Weights of a small transformer language model: learned positions, normalized queries and keys.
Each number is 500 + 25 x the weight over its row's rms, rounded and kept within 0 to 999. Layers, rows and columns count from 0. Numbers have three digits each. The size before them is the row's rms in percent of the matrix's.

# layer 4 MLP down, 512x1344, rms 0.0917, rows 244-487, columns 392-447
098:504492489477497489502490471521514497513498502529434501546496490514486467510475460476435490495514490502512480499469540476513492543493549501520501483489446516492514504455
095:467512507522521504484537496464451520507459522490479512488477515504514494501517513489491462469490471535508517515508500482493465520488510488456488537499528533514529474499
097:505494454440513485510502479523550516500474456494528476473493505525532472531570486482497517496448500538501512509476483509552501488451510497503437533533480580531502499525
123:515463488487505499495560528510503524523508520503479475534511470513478499484512503496486532477532513476487494539512459498482535528504512488493533503537529512498494469531
099:473497527515538526489483537516546563507506534523461506485506534474455526495519507468487478505522533513507490511500486457479441518506504488563534494525514500518497506516
103:515506551525526509502520514476543481513506490487479507484523475489474519497496495509529531519504490494519502488461482474483557503527497499526486474519506488528444493519
101:475488506519494478531488495480487508510516516467508503485507508443500494482536480487510488500506517499511473452503517478492507489502454519504474482482460464483505467512
101:501417529523509498524496503472482486530494509488489525552483508530509481468471528534512520496541531522464519471535464535462500485509498527492539464531540470526487522519
103:529523489499487533535542484452492503494506496489511495458504483485493501469463490506500469479491508434450552512523513475511504487532496505528500494461441525513540490461
097:468518509498510445524513458520499527516437468522499535484472498506512475505519497521554471517460491523537484505480500496498533455497477526489506500497475494537489536472
097:503504478471478504510531495506496466495483451515503487472478497486468496530482501515503497492470548511485508501473480513474505509514488481508530529477524520485472515485
102:484546518506492504508477512488494518481500479468520500485499538510504517458514455535499485538510453465498510524518536486522489511496476494539506501544460457529542517524
098:500516486523493488472519511496461464539470493472513463508466498433447523491487477521465535492440491528503530489497508447487499474521519479472486473525444524528530439512
100:464491507494489521503568498483478529512505513533557490511465538492524491463516502516519470461503480519495532486525540506462469520494418499459504489478547507475528487477
097:515485515475517507497513518561501513519482464498512480457527466474533525498459540531524468508475439502495503501516480503496560505525483528496517477496469493512469497545
102:477529494503487511511496523496463509482491474540492512510482472473518483485453516505513512501544473563512506496504498468521486455555443534504472520549532520514502513487
101:489474464476453529503471508500474459510442465499502474487533491520511500521485510485530492490538541434484476494502524492539523504505524474507532500526476462555524505497
097:448508499503516476537499540516522533510474507504494526547494459517449495517478505484525528466516496456499479489474494468546518503482511517495479497543548519503505473529
098:482526429508483526516521474489515514457492511526508485474539486494523478471481488510498485497502527499528522504470486453477487547458503505540507507495473490514468483510
097:507511493524487505502500534478463512498472529492533465562495494473477527544507518498520510499471454550504502512509460501482485464541504496527554514510506504528482473474
101:515485485490507482546505509526498480494527506509501484463454505476515476488503479542497504516583512465506449458482484463536463534502534482505490503467487481531487485474
099:475503500504468507514566458477494514494475469491519463465502483510488530495507476546537528490493473492494487500504498482483521527501483489479500470471525478481540555511
104:495524511516477540506500490503503501558514491461491475503509514494477485516481474531489514512509526518484505518508517486504485542525559529484522504504492458505501468512
102:478495507490490510554449533515470493543493459434553503511498502492461513510503511510463515510544471513511505526542485462516481491513485517501497511501455515507494527441
099:509486492525525484487448501518488533535487506500508483481495517511486497521512465493505507457515527467473493531513525486532497522466474471535516513502492531495518492527
103:516509496525504500464505447492481463467485505518516490514536449495458458532467472494497493481518528506510471544479487527460469496559502484502504535477553495471487485529
097:500513536498515487498499506524516520488500459489501508503541504513543471503508498495472491496450464527504501497483499532489480518505472543464494479481436500470500495524
098:513542505510457530568460513492507494498459490481502483552507517479511515500500471501495509481501512513475519518490514484503529453538505495484487480498464488517495524478
101:482465450504528541520515538488488521484479505460484492491480524522476495462511494509498488497469457484500508501468516485510443498510519482522466476491493503468486501502
097:531525510465483567497501486510477487528468507496513536519505473462502497506490489473506513531529501525521470461480466501517490466456476501481511483509509481501478514486
094:464514468516494502523502502488510480507468464495516491488507503489523472505547491416512508539538548551460473507531532511479476532535478478525490472515504537496470484540
101:489529523526510508502503494497464522488476527498509511524530493503477459565481473495485526479537492492465519537491517442529499495491546494493502448493502539486476534478
097:483492528520485501506494471490431481495536491491468495508552469513480446531452453493496510486473499542487513499485477479485515568497478434568532519535458500526504473460
099:534536497507456509503481498454484515503520490486477525476484465535479498465507524521495609519528471554501486507495486470554492542511450507536489513519506505503490524503
100:502484474518469567479488542500500481515464466525481474483494529527478536508458523490511508469521490477509493551559502466467474540496475535495499524496500524506564484518
098:477513519517555493504500513479518497527491510491488504529505532505494467523504495518474499512496507470495513498519528484507527471483499524499521502505509489467508540459
100:479517497498539558469492553432528478494548472449525459497491513498495507515438496466518509533503486502501521500516544520495519481547545511488541526474478511475538518464
101:501468532497472512502486561475484484548504497537472503515491472460490462532505497504496476503507442470517480532523505501488449498505511507520497485506527517502504535535
097:515452490473486498512496526508513492503466532503456548509528489475503499497496552504482510486455478503534478516518467491505562500530487491434510493455518490536524542471
096:533483488545502504512464514507470482481481468482498488468483489573419504499520510504501490500512477539476528457483492485470503494506517478460491460481486479480518510483
098:472465455494496517492542525498531534544483478466549486513504550510514502502475542508525519517495536518539501487478453489479547503478532512504505472496507460498466489468
101:506518497497531495446516534514481521520482473505463504481465519541513537527569488469510493506495474511493510505521483461530490477492490501478546496539466457498492502522
099:499467501487485552518513481502494481515482530505526466493483476475510509488501504453489465471465505477501494485468482501495481488507477507490459484483534530454550455539
100:516463491513484518478486467462479489504526533528452472458525478559505499484473450514457516477511510472514488500554488507465530512480510486465508504546496477499473506535
094:470487499536495520487526470524547527507502499485528490485474529509486518469493520480524444479496476470511554515519486489427490487525482499504486484503516485576499508509
097:489554499516486505493439484460442488499509513489533472487499518490522509497507492519524496538466465534482483498537552479514511527526515544537523523480486535479511478494
097:511469541526512487531477542532467524475487499542534480478481533478524491490542481528491421516498513541459465481521469496514535482486457489481489490483500520502495510472
098:511509515499475540478488519512460491497545490506438487532473521472491485524488507488481446529548553491552467505488465520523473521510468473561473548551505448512529512516
101:512493491485503517477511479474510495441551499469515517471505509531503479492517494465452531514475479557477547515499496540507506463563470513545492511487462536486485461490
101:509506542496487472495537480493442520463497464495538504482504484506534527515521519476513524555508547550478461509504483497507489507520433504465539471493507523484518462521
094:484552499486478487472525503514476498508526524492440584467476496548497498494518542532538507508524524491488466494468470496487537467478517510474516530515506535478536509482
100:452543502469514485465464503503524494483473473493516495474505480503516509496527498488525542505462506460519504496503513477452529552462528503557507521516526518523523480527
096:486537501481501497455485453518507516539522532512496553469472520467469505492474494502533506498460511446506482533487494454486540482489542517508497538479466503481488489526
098:509438469544479507486524563451512488496475540526465496494580481510545510524482517477507526484492483527499488521530506504473537524500503486503545521455504504493445511515
106:497468482439494484547493485507505457483513548519495469526488516522471498542485514484526527513528464508527504542532502540497534526487564506490534457474517509514524486485
098:511432470509455484516520474489498516466471480504461477505477487457524487518505535480477502483465484479559483544483511481483500504520479524532505528504498514510510526483
102:493497511494522475504524483499520484482493490472532469525509516477492451507517495452534480518495447496489464498471494499517485479518473501463475518458481526466533492515
099:509481495552477515501511543466497499480523500516540501511528498483465510551453452496443504460508531490493493447507480500447486488520544540490533536504494494492500496504
096:500488509504508509542504516514476479535499514488501494513540509510491471530536457519496539518525528504498497499495465506495543535463488516501534510498495504469472477455
101:456503451453520510497519493517496483511502484518536487484506519511511512510453505527517486537502515517546490473527473502515462499485499520511515494511549510468465496578
101:458498507511483510530494495529519506522475519468463526499466484496463511483502500483497518510463524544544482525465458485500515475513591466434516518516465519492500522476
095:513456524485501510502467511533508547471514438509476516491500490420486509468503536552506503500432495515491513516467491496494512508556509506496519494509479478497516473506
100:535476480477492513503490479506470543500529491512556508488498500538509512459548506513489515509555494510531531466528524527499542479478445525496513463513467500522538489512
094:495526481483490531506478538514498487499482516515523495519504466494492472452521490444531495496505516478476531534503501507497514505550525517510487512483485504451437511526
100:459505534495482508562535525504548505491499515494515442490513506494473491477496493506525495528489495526481508528536484510481500502526491494460532497502561551492532517468
104:531522490521524488479535442512526499541496502470461493513501520473483495537523510509463493470533506493507505505526507472496462511521531491465483480515478499484431499517
096:471514513523492483478515501498494513510547490501538501536492504553441510456503456517529528502456478508480504495515486566486494484592505512531511500494520533491480472521
102:504527510499510486506494517514475505528480549514475479501513470512484473524442501517488515538527477498502478493520523548503532464486501482450477466509470532472505513510
101:492467519463505473501488522517500494532511519535488456527488496512580521491505515464490482473525502481498505537450497566531499515522510567506470501528473494513529463492
103:481493478522499493498535512484495457513520461511507486469490513504519498524478475498521504552470475473507468506495484496474503528509473513491480521524502473507517463446
102:487513507482473518494494496508541536499483477483481504486538476496524527509484507476542523521482489531473511503520501517511477481492495494493468514500501506484509513490
100:535473487485500482519486528483487462533534481521477472507486532469530530502526550502488457462490515498497518470518506508443514496542486493536527535464518464496494496492
103:444481520544512504499481515446534499483476508476505515496547507494493499510505506503512509492481485510496510540546548485507493492467429539530496487522473527518491488460
095:545462465538493519504509490484521531505522502478472495494534494533513520518485503505485461510501561499509498496480490470488498467482477524472504524496488468481513497452
102:478528501547507486483454531523473522512481433517483480498492486497488508524481509473513499494521538497522508494481490464513485504514542515491506488500467473510511518495
097:495481501485522467493481486498481543507487488476509531532510527581507494527512540499509503499463487466498485528489546533489464466501497469489479485487485496463520515494
099:528502514456473505536478485497532497494472533455478458524477524503498469472529462463475515466486510477497521489502476497475571511519517512478492500436530498499499506492
099:545518495499502488469488511522490477506486494521543471518487481470490510495541496510520544493479509469496510493469481502494528512487506494484529552551551497512479506475
097:511493540464457522513455488490500497546506476515479493505502492475493471512530461468493483523506478537501452477549478564528516465497518509494466469524534507499512492559
098:543481503531445500495521502504512483495476503526526455508475479473471512487507532497528540487507456449539496502505524502516559461493475496535497467531456488498508543520
100:478442506484504481529485452502478492494483464486514475492502481512545500530528492529506498495468476434476481492511500542442458490465511473552485500491525516512451504482
099:542508505500505498522507467490514489495523548522480499502542520482485500544501496520462475508485471551475534519464557486494520463497515499494518473463435501455471496489
096:503508490456507496536488523481516453522497513538461509510470487532464521518479477531503528518515508561526506510496465438477517476455478511423471506475526503526503535513
102:507472467550500524528499489493526533511471468498477526533427522467520488497477476496489534521473480530539461486536526554502518461593500540502494522528520477502455516494
098:499512532517481466503485561505516473476489486462436458469530467513538520520535497487473453473489519503516467505494420508493490492504500501500518481467495488484496492483
102:492504504514486498524484532498452492474479437516548498485519490509483505530519490501507466483480537522561524517498549458507504474517528505542535483483454493513472522476
099:502533537510500537477501522479519484523507495535473545465498477477506479503457503503491516495515455521524463508517454507512525518556546506524506488525481551474528506495
103:510475507485446512515486557537486524498487507512519467492522533543496469479465503529509474471524488528454494505524486485484487492494495502516503504458527566513521459495
098:510465517459509472494488548528495561530513499536493510482499487487476479439510498552508485477473510499504495491503500518488492504506502463468515485494475488473529470529
099:534485535469488453519511510509504531488441549554510480490550485493497487492501496526515584498422501511476504494497497516504505517493525489522499507470515487501471476465
095:522505482483524493498483499508542482518496493476495487448499511494514483498503537528513491530503518526487499496531499490507467500509486518544483503503466491512503497551
098:495531520551463505508487528515497484495483524489528496487529501474487486475550482466480481498512438529510501507485479544462530496453504487509508527514543480529526551509
097:514517506531494517494511533520457515514506516478523517464513466497462474503509499514446443501508520464503543527500496532524508510464493519488490528485542505502494486508
096:540471503488501476483480475499501499525489507469482478516520436503497515516461496491514455535517535489509526498485509497535514500496435528554450492512493478512476537493
099:537517478488529530535535522515495500504513504497450508494512490524488509483526449533477531524473502452519493490496515492506505505493485481533495534519490480503476494512
100:509464488491547502519529522555524491523488490525474503497435460501479528530511531480458537451490500514486501472556481496535503544503509532505516433502492504509503487504
100:493534474513496490502457546502537474464497497505499492450478475497509502508485464488505495519520479472508457483531473474496551484454498522479468515511520471502531482564
097:529458485494481532510496493518463498498480550470499545501540537492494498502489477521461499495486525460488499487496560479495489457521502475526528543494515449467507492477
096:497506476511500481482488467528478486477455447509506509476459542519518529508496507522522491509501532475495525487462469490488532513537487483574501481486520441524507446479
098:500439515504531500505486490477481507477534508483467540474498469494478489510513517504480519513500519514495484502470477474473518551490529474479493519498498528498496507475
103:502535508467472529504538533539482482511494485506469463528472513466498461540526518525494498508486508535525510498521468493477495564472516525497518520506468491484537465471
100:502512475536498522540536501499475490476496456443496512499518527493498517486500443493528519518522500503487504508535505475510538557490492488501509504523536493505483489505
097:517505490492490475522466535490510487493525486488490487503514535516506502503518482505532514489521529514509502513529512513476443502533541497500479484533477497501490531495
102:501548500467505518482510496500488527528460558533492484484512531481517471566478498504513482505505519555425497508490531502505464443516492525509493569528480499479488497492
096:520480497477453511522506510505449491493481511505539468471531497463511479490499458531517491539506530484522504494468537499481545470511482491478515496488472480511498523540
099:505485522515471493520496516507475509483509532521499495477496511509506552483508459534456536478517492479468489539486479519476511505497483503464437446458536511532533466494
102:492518497520483483498503465518489503504451475484459489499469452505475469523517492559510530504543507492479469515523464451507527506493482506472510481487517550517497437490
099:488464510502457516514517474484465458513473513488551472544502493523500477524535510519499490493498496423519519504544523527511518486512497466520554489529507463515462514512
103:500490489487521574502513475482519499513476489492497541515497488487470478518510502494540536490537499504466508495461468533474495512546529461495520516495493529524549500493
099:481527533529485487502503496513513516518491481513528454513563513465517511545475520509510543494446510505459524534502477489492505487469514510488500489546462482520460526500
098:481501524517502503464495507524504475493515524524506509526535488453521540451503494493523496517513479521522509469531535503530490519505531507512489522488479519439548521474
105:497528481494502456508517478472472522521478513453502506500521526478517513493475542514509517511559521501493482503523527506525496486496491506519533512505462509499487447537
100:475496528473450512523507467536488471511453461483509476466528508546519514501503517482534479493543516537527500472494476494509506515546514534495466467496491490525505485469
106:483521472503526489528475465493513467498491485488539531475541459488476478499495539513522496539497546542488521512500528514427547506452435506507479502479425504509494525490
098:504475484464515501495466415509496481505500527492504573489505500550519481519509520498510493540476469480516496460481547444497479475449485456504563523503507477517471533520
099:515483527513533474507477521497510534453471472504516477456555514509496498491511461514495525499482520441478510526460496507525519530505514452484524501464501470502534494536
103:541519513510501478512490495508498484528538502482487515515508501504517522508478499528518506489493495490468472479477528512513505495478561518480512495528528492525529541515
095:504479460502472508518489547432522465471479473491511476521461503467520487507512494511495466513492448501497545504497477532503469486497469525561523510510515487502545547501
100:499504509475489469499481493525515471465498485502459518526542498487504481537524489506495534485498511472477522503481530503437463513499519473490512491528501533483521478512
101:504516496485452469504520496525499493512481475517519538488514526531489490514546449496504489525489496528511543473529538492524523457483463485458484526498479533496505508499
095:534468475495488502533491486512502459463448496486443503495510449492529496491505489444525496449504521501546470497492501535505521462479444503519528512520481497469494492525
105:505491500505525515528539461467506500463531475527486511487487485515544487533465522441499496555524551482504505524502550473520503587532546501481456515453464488516502498479
097:499507498490480518500510487497512521540488493475552494471530478526535491500501476504489483495478504498496541485478508513552484554496497479518498512454504494475430486521
099:532483502508449483481485568478496562462509485489468480516510482514495506515468507512516467499505462479466509510493502505514486508521518496494520486490507502497496515469
103:489519501518491534515505463524499479499487464500506460484489501510468475467525501509505463529527494506480480547484515507471501504484550465470511491503518522475517506524
098:505455521508529497496496526481483473507539481497469493466511483485489500505490525507497530525507537524487488459504487516509475517522526496506500482491516469470490508506
094:474481513505505527477496533509515494468505507505482525520490493487505507546522506473476506534468487485500471517532507533501491552486474471523527552487475449498520452506
102:530480498530515463505496448503492502510474532532465508492508538550491517535495489498501500485501529507485490478514514515487495507537509486493537468502516539491487535481
101:496520527523483522498473476497498510503474530444519486503512509467491538462472501527536476529498447510548489520502511538519509514478497525490506473487494447511534542526
099:502475499481523519488494497522485528517512530448492513474472546457535468476492546494519481483521501469526491480467504508508491543502488448549473488492480513482520466498
092:480456462474491483451525531491500451507517499479473484509546482489500489499499500473488511492526502466493525497453478539500504505531539460524488467494508527494519467466
103:500518473516541499464564503475522501464479463475477497502498467487532523516484534464537500486505526527514530543486482504512466508487489486517489511499456513509487510490
104:451484498508493488487493477492548515478519493484464502497515495499504501482496510519494514509528485493509497544513528466485443533514472474528475500500516523504494543517
096:476462459471519525510513514530484515466485539538515462504496497499537502500528491525515538486459527501521558526471495509502514497492538554496481500467530490512513490543
103:487516476525491477464530478506536491474480503531485455515513526494479491512500550554471436465489518498520471470446541501522453493476502556449470505504508495485476509489
099:520424473487514530479509521509517480493514525513438504484523477479481497474509518518486515523534517513527497483459520538499526461533473440483535528478515496500541504490
101:486538453515480553523502449488516461489496442539501490512501483513499501552475450515510524508516477490520496527507500499438518523506506492527554494501545485464506507473
100:539469499524546484484513476527546521512480473484497483492511493505510488521499509462482483488500513487508492498472528467524475533483478543535487442481524463495435540501
100:507500483502541483560510504469474506501563521532511501479555553495482469483447498459533484490519514512447500460487526449534536468516478474470443455479447496520496468544
097:504486500525466513452514464504502519496507496514499508519521479485506509533496524491488501491495537508511521443498506524465501440504494461492501477519499529480491505486
097:502481543530496524483522546475516515535515506529505490570505521473490510441502487467492480483485483516585480504493514521533520507484463571465532527476499507489525542525
099:523564509516491485480544527477528471471500485517520482511489497471542496513494489508509538483497508465460478462469484534492443540469474536527471483512488510498503491491
098:519521484513485485498543441477517451513507502508492503520529558502519505519454489492470488475463505484455489466510513532536513494496508465498539496533519479467492499485
103:507493502471525511503509487508502496519487540505506467536486422517497454519478503518505487535514465513480517455501520550480468517509492480529469493466471477489488519452
099:474519484506496542469487449464515472518471527548498520520486505545505589498501490538488542500491518515536493490482460530489501479530521478500496512492482531479488514460
098:498519503511502493534544535478518497498492511472494486527485540528491473440523476543487443502496465469471447498501491473525510530514499511481524521536515532519512490507
099:486480521519516516512503538501520499518476498509508480544503459520524501500456479476522504506512440499495498471523515435476510541482498481534527469483520505556529505460
101:510510520497517511480568512494494491519505493509546525517488546484486538536511475471503510489528472494430510494485470519485481481493550510491523479507471449504494530491
097:497500503520533492484498512472501482505508472462505484496525496507504509509465461488521502466544497532498507497509528502477516497520457507513433522566476524503503450522
096:492493498487489484456504507519509511485506504511533465496460480516502473497546501465515534535506461452452531486527497518510498545484491491512512462512507484467525492515
098:487496515496513463491484497477441516495474495548492506489462528518540528517482510536510557527510529526465486514508449511484493515465477523490483492504555492463540456512
097:499514527465523470486497488512523500476490546516536490516477489544538500510490494507491527482484527489452489477527526529453498475507473536506512477453479482541513486555
097:467492476486486506487474438497513489507513463509549499564490490526547526474524526502527524493489527504478477492517492506479491528531487480502489530501530555501474506494
101:482479489502503502539522535476497511543488490499491512489464496516469501502516475480474505512485487462465492478539460554506462496521467486457531474507507485522521525508
098:495511513524509451506489558487481521470521488531539477496522528507558523534556513481482469472507414501493511502537539527456475467487456531522497462505474520451507518478
101:472527494466494495534460491521470546511505502500511521502495483536520458497518464486525524518487531493474451495495483519468460510535450499505510506493472507468501521518
098:497517512505530494503533426522500509505497491457486470476509472502484474495510455472524490506519503465550478506483485520524514529497562473503477539541531501470537521533
095:488527524517530491462538461455486518500468479523518535521496488534536484514501477501504517496532499479543512511501509515500503510541499490480515515464560492479520486463
098:513494500491510487476486473531508503531514519493484535524572487499479518511483485544492498465494571502465511516489473470537493528498496502501495508498488462549508556504
101:524543518492501480501489483508484534477502482503484554520518463522485509549478485545540539513490504525500459506526455502497513496504464501466519480508487532512503483452
102:493479485473515470459526460485502484500475518455530497500472525463506481548541473494509494497498519502520480481488536525460461510507563504503484577463477495475482477507
101:480502491478508510504501523535477520501456501492505510467452506492529514539502478532507494472522440517494479503466474474514498522472511464513472518515504489496488508558
100:522484527526530581503530533531452499497498473528470549494527532463501465527512517501524531451512514571511504501465521487511480520519524487473454500509467511435432488527
101:512510513486435472464534527473508532538507529513514496541535509474516492502490523495497479497476479513515525519461511535508473542516485471511514532479543509513504487512
100:490503466518545508511504483472502492536501503528507511484482504512496496514530540574492448498517505520483516527465494489514515472471519527489512527506512496482481499508
095:506474539467486498471459509481504469498504481477509485476502538486505465464487496471495443539484510496526449534492456450482500522479527485486475501489514501501516509535
101:517503510511484503470496469528492515467533499530484480497518492525508555491502540520476509522481444515485503467492517513459467468506503484515507504479510481553482489514
092:498520448526536532499466473509500518513480502478520469538521530514504493534513520478529473489512460507535498485494507446462491486499509500532506499504483497500503511435
101:469490472511503497467501498528510499471485515567465492464496504516464506462514551484541520451516488505526483523507484507467496540503504475471489535468491447519547526517
101:513523490464528548511514485498505527491500496497489506502481514470492529509468476526457550512432488507473499460505506446455496518504466452487509476488501511535512525499
099:516477488473502472533489493505511481471505500497516482537486517484489494550502537535507473477473500510472483466530542487481512479500536485510502484485508474498484512488
097:505485463475490487474439509500485503547528498494524508461481491494472494550500542489508500485490533475499471535501470521498498471486487496537519528459490501556522473482
098:496444461481525513505495463501503486552496504572530548505514518484525540538486494474501536488498487514531454485491454515472536519501494510483492497507507521518525534496
098:483419534476475500479510517487539517474507481456496489494496492490491491474469532442428483527488511488533525522504509441509498507500471506501517513523488460515513472538
098:498521487511495518518484533499467513532498513478508491497489536460475530466508477575501507494519429471501475482484521459490466518533487463502511496532467506505516514458
099:546490529516476515518484485538488497491526522472523528512515529475465496501542497562461523491483497506494545548478468458477512419487491508503499471524469505489527524484
100:458508520486495485465441462476503521490490479515499476479485532491514497502464492547483501502520461454525494493469446537511478460480492410477465448509507499480501494511
099:444497489532520475521494513478474531488536493500495496509474488503477484508523493479503526498545533516475498521469463533495530508494511502497531508497521477498488442489
099:521468505505497503519470498531480466510465507486520482507482510513538524458483487516472523495494460480485482481516495485509517519464508499544492491489550524496473507506
099:467466518496492543514461514513487495522513482508498468513501496491501544516513517497449516483506527539500496476479496503503497505465505527501498487478514505472484491470
104:505509523525503457548481537490474498509502531499533469544506476471523491502507542469500474521504455542482508548482489533464472512497545571498504505515570514502467460516
103:495542484511513537463504478533446542538514492492505477508439505506535553498528507471469521497514516532489498515483468485517547491556499496493477534500471538493531437531
095:489479519509486490497482531467464485518491511478489517521533523512532478477479512491521487502529483502518453492505515489499520480518471487511490514484474509506484514502
102:533519491500506503517530533513494478510504506490511500500469461509512487467509499548475510530514532490505555518500498502482583526443473501489465506527508526513514508527
098:505512497496529502474513499483501534524509483493513499513573521473493459510487514454493452499501523525493538497479495481542504523486458515513498496518463527488561460498
098:508539500470500511528487477479446536465482488497495492491504505536569526453466523501485444501519448472500531480481493517512532495499536499506513480509514466497542464496
102:488527533522486488528556484546508484494470466479481476505486500492510547485511485471490470524538497510532524493496494549489495471514530489548470477547483499501457494538
097:525490508484489533498470492523488471493569525497473484504504487471451500447487548501517511449501576500534480513477523503489502489503500503479485466568512522550526489476
100:505497506482480498501504468489509476483489539434476512533562455480503520470499504531489457524530547465508491529506521517501532499512467494486462495528508519500506505517
100:504494503471534503517488504473477502496523468529470506509532505524500470487524466431535548494525499489514494504472503518449478513513507497490465493512508549460536495499
100:518490448488520492506491566480535501498510521518503504533490526476511520522499536458508459462502506509476461530518508540504488502503510528501496506485489489523481517512
099:516494511496507523498496435498461495507524479522499477505458503528500515452498524490498517514553499490536488497447501498466490447514523486479515555489450471525499439555
100:531472444461505485512542504488465465500460453470482512523512520486491495470518526473488428485482580517555453468527510481516503529539529499514498494546525485494470520488
097:456532454475502511500493462495495496500467519479518489479475551476505488492503496472483482519501479489478499468492517490441499460505423444499463519502521511511484485471
098:491505474489510518489505497529478545491468513490464465520491548478521498528501506538506500479503488469580499494501517499523508491537511458528430482537504489525492462548
097:516502498530502466494510444477428503544483513458511516524503495525519481511479499469460498504511524500471518529469546458483504448486527491547442511510555494478461505517
094:458506471495503494493463469507495500529452492524455519533553485528508505538508496438500506467527550505489509487508508454548468473519473445505482505528509497487478483485
103:504500470495524479507524435496488517507474486516496483476484467507496454493479524490464496466546499525516498506513499464512452518469498473488484504492527488524518514509
100:510487493469550512496490495495468519533501521471479482512496519477468479464531528476461481474505508499480484532524540469453488535493469504507504483487480505518503534485
099:465469481503493490491489517478476487442505511495501522488502495511480502459452506487502504450486471479540487498442523477505495481474498523496473550480497517496493461540
103:504496440503509518517498539532536483493520478508501487461507493475506511497551508440473487517519524502514504534477486525439468519534532499482503508507515576473499485454
105:501518498477519507519492505566525515525515534492473513479488520479487538561462502500481492516507534495477491515489473547518481470512487473486513492498526499504510526470
100:512490466498517532497513553511499487505478468506503483480489478523463501522517513502483483541508506490509508505489477454500549522471506478530500532490504503520533504515
098:494518493513524478507510527480473487519474525531513485498547485477490484498449505478521469472466530549521502535539533524483523470539491509508493469503487502504492514479
096:484513463493500461510504493528485512500495457494484508473495476503517546516504518536502511483465472468528474529523476484524501504517510522556547481521504463521488499488
099:525504525530473538500484534548496552525525491502518565501509492495492480544512478466480519483492515500504549506511508534458475532511488520519469467522493513477486554458
095:476471464489492476496515525498525506554506454542535510542518494515519492518494486548550515469485568495515488505474521537461507497525488483469503470508541545497496484469
097:535499457503496508521493500508526518512510496495491494503507537470514465497544522494489480493516465491476495476492502507509496516535487472512481557499507524501529515487
100:481528532501510487503506545475516453507498500536494513499489490522530483495484488507478531540486512453526531482475482536501469503510529504472484485489523537487517480474
100:470460520491504469485501516511510475499505481514479456487497500504503484493556539479467536519477467472480485524482481473497520515452503519520462485502519501486500513507
102:485448484494501483479500510466467451513469511562512448502494521523494457504520481491479490453483475510471523479528458505498512500494469537553484522491476475493489506519
099:563488471490509479526489504515492482504547523534483546495517476526514522469495507530548546544468513500529530494490458561450489499505458500494568497496500492553434487502
095:542495520484544517510468471508496500508448506497494491483507529467497494491537524483463466537493467477462515517480499512493502473478483505523500488475500515516517495473
100:522465497480492512487522525537516489522536472523523504475499499494453550522495504476517500447512530508459503467484491528472452550508548507526532504505536491503483533452
100:506483473514494478500492514507481543494495496489481492506479529475508519513499564473509472516501503517492517505462493505515518502539502504532498442481487488528498554472
106:496484508505473516543540491518480470492464515542526474541505521473482475491494493469528563486555455470487491565509513499509495511518491482489521524484482507484505488513
105:494478501528467509486484566511487524489576495496539517528511514483537566445465516492519505511504504541481507490493483503485474521474481500468537525493476488504493483491
100:528550511505479508484524508522465485491489516471496537505491499514504537475491513484520491500488517482448475524486502467517480480507523518495500443502553500497517477516
105:497499491501513520510520511483496497533501493496533505485497510540505510511517520465539457498511493516504537526471483506512477502486422530478472476485474554524515487502
100:466473480487467487474491537450532489499542517497479523528480520540455528480488484470522492455511494511464493477519502492480518452474495499469509489465512485546504464507
103:537542463542501463462459495518495487505506501505476511503506506505492519488511485525543538511499489506514491506490528522460503494498511537449539530521493507467517494513
104:463529492444516442456503478501538500492504514493542512481507503528576513501465516482493527500524547496490479460507508461534468520477481507489523521486537526556498502516
095:474449500510473539503525483519523504508501532484520482520516508500525462541577505486500495477479503479495518462529509518462495468502556471517495477484470479507494494498
101:482498516562489503496504429492519466514512480509523484533490526458504496509496491475492482497505491477502500510505457507506508487470474478509530555527479513503474529517
101:481515534451532515494487486475492512500512496513446493475509537495503493514465484552509473471565514517557480474513513528480509516543515496513523511482475488496521462540
099:499517506552490551560528465530501537505539532509486478528505487472523497527462534483546464465491530476476539507515508505558485428508492491490496550529525483502524537503
100:502481511490476514449538536501489511498512503527471511491514524472432525524462492512547471493484493490516505508503516538462518482465491459508527491511464455471518501483
101:501500521489531521487514518509501486473502493498505494487454500466506489473476515531514471526512462479507477487524494501499504508524483475574484523497510478508516483518
112:459502522488480516483499499498486470519503491540496510511518528490482526492498510498491508489499471469445442454499512526494474524499524517440480489528526480508440543505
100:514472539496476507479496498493525505477506525518543477519515558489506471524516477521569512516512470502493519508526522462491509472524517527523520494497476509486495518470
100:508549495507467481521507474559529499458500462509487524503552460503540514526533496505510494479530498498530506490487473478529493531470502477495496455507524511507498492453
100:484542488530488484489451483511540520472491490516462531512499505466511491491496476500494517457523488481510502492491471508491490509546490473448507524474521508515471548506
099:472554494529534524501537467521462463509507452506480457492487503458495478500547513531501509535494466483511482459489521516514477466464486514542463531517518522503507508488
095:469496507519501519507504474507512505495496547479468545466477477490520516518494472493524486511554475501481460507499505532503539546514527475518459503498553503513542519484
100:506505524514501502479527529518492495460535494509507493516491489509494513546510463514485479467492540499542515494482550506485470491505508515512485490511494500455504494508
100:530549497524503475519525523482506522501492461482481512532494491533520505491525490498487498500487529500471475501486505490501543527507520509515507505468484478476477471535
102:550546479479487496500507544473485506496500485536537517525436517528500498481497514553481506532500510505500494496501476528505496480480504489533502511517473456509495497521
100:519488502519459478518527517502487477496472528476516533471524505475461496498524513526443475451524472503518474494473487468498482524543495490499523487510494519521494519505
096:470548475458460477506507544498522490479457466521488491512452540509489490478488503440478490509550535513484490491523534539512497499522535497503522473506516506478469483496
101:525527459511515474514518494467507526508469532482480540483531496509487510481497477477485558477516479479481504499527533496472526504572458538494476497541504513496513484520
100:490535487515508519505513514523487524516533503512478491499462537416530483487517542480460511504501497520552475495491490511507510458499506508493494517501478502508515561457
097:525446477466488495469501490490515523494502503492547510495498460514519474523530516507449507543557504513525476491466493493492508490480528475496513493439550494525490480498
102:480526523499495516512497493480549493494503441493466496545535489427490467528478483499483505517544452504511497535476496475505539467486512496506467490485467489513511519520
099:469486507510492546495494487502499493452506490486491459544509527527502467528496519506482446515516516518479490476481550512496467471502496511471536517513496496486532509490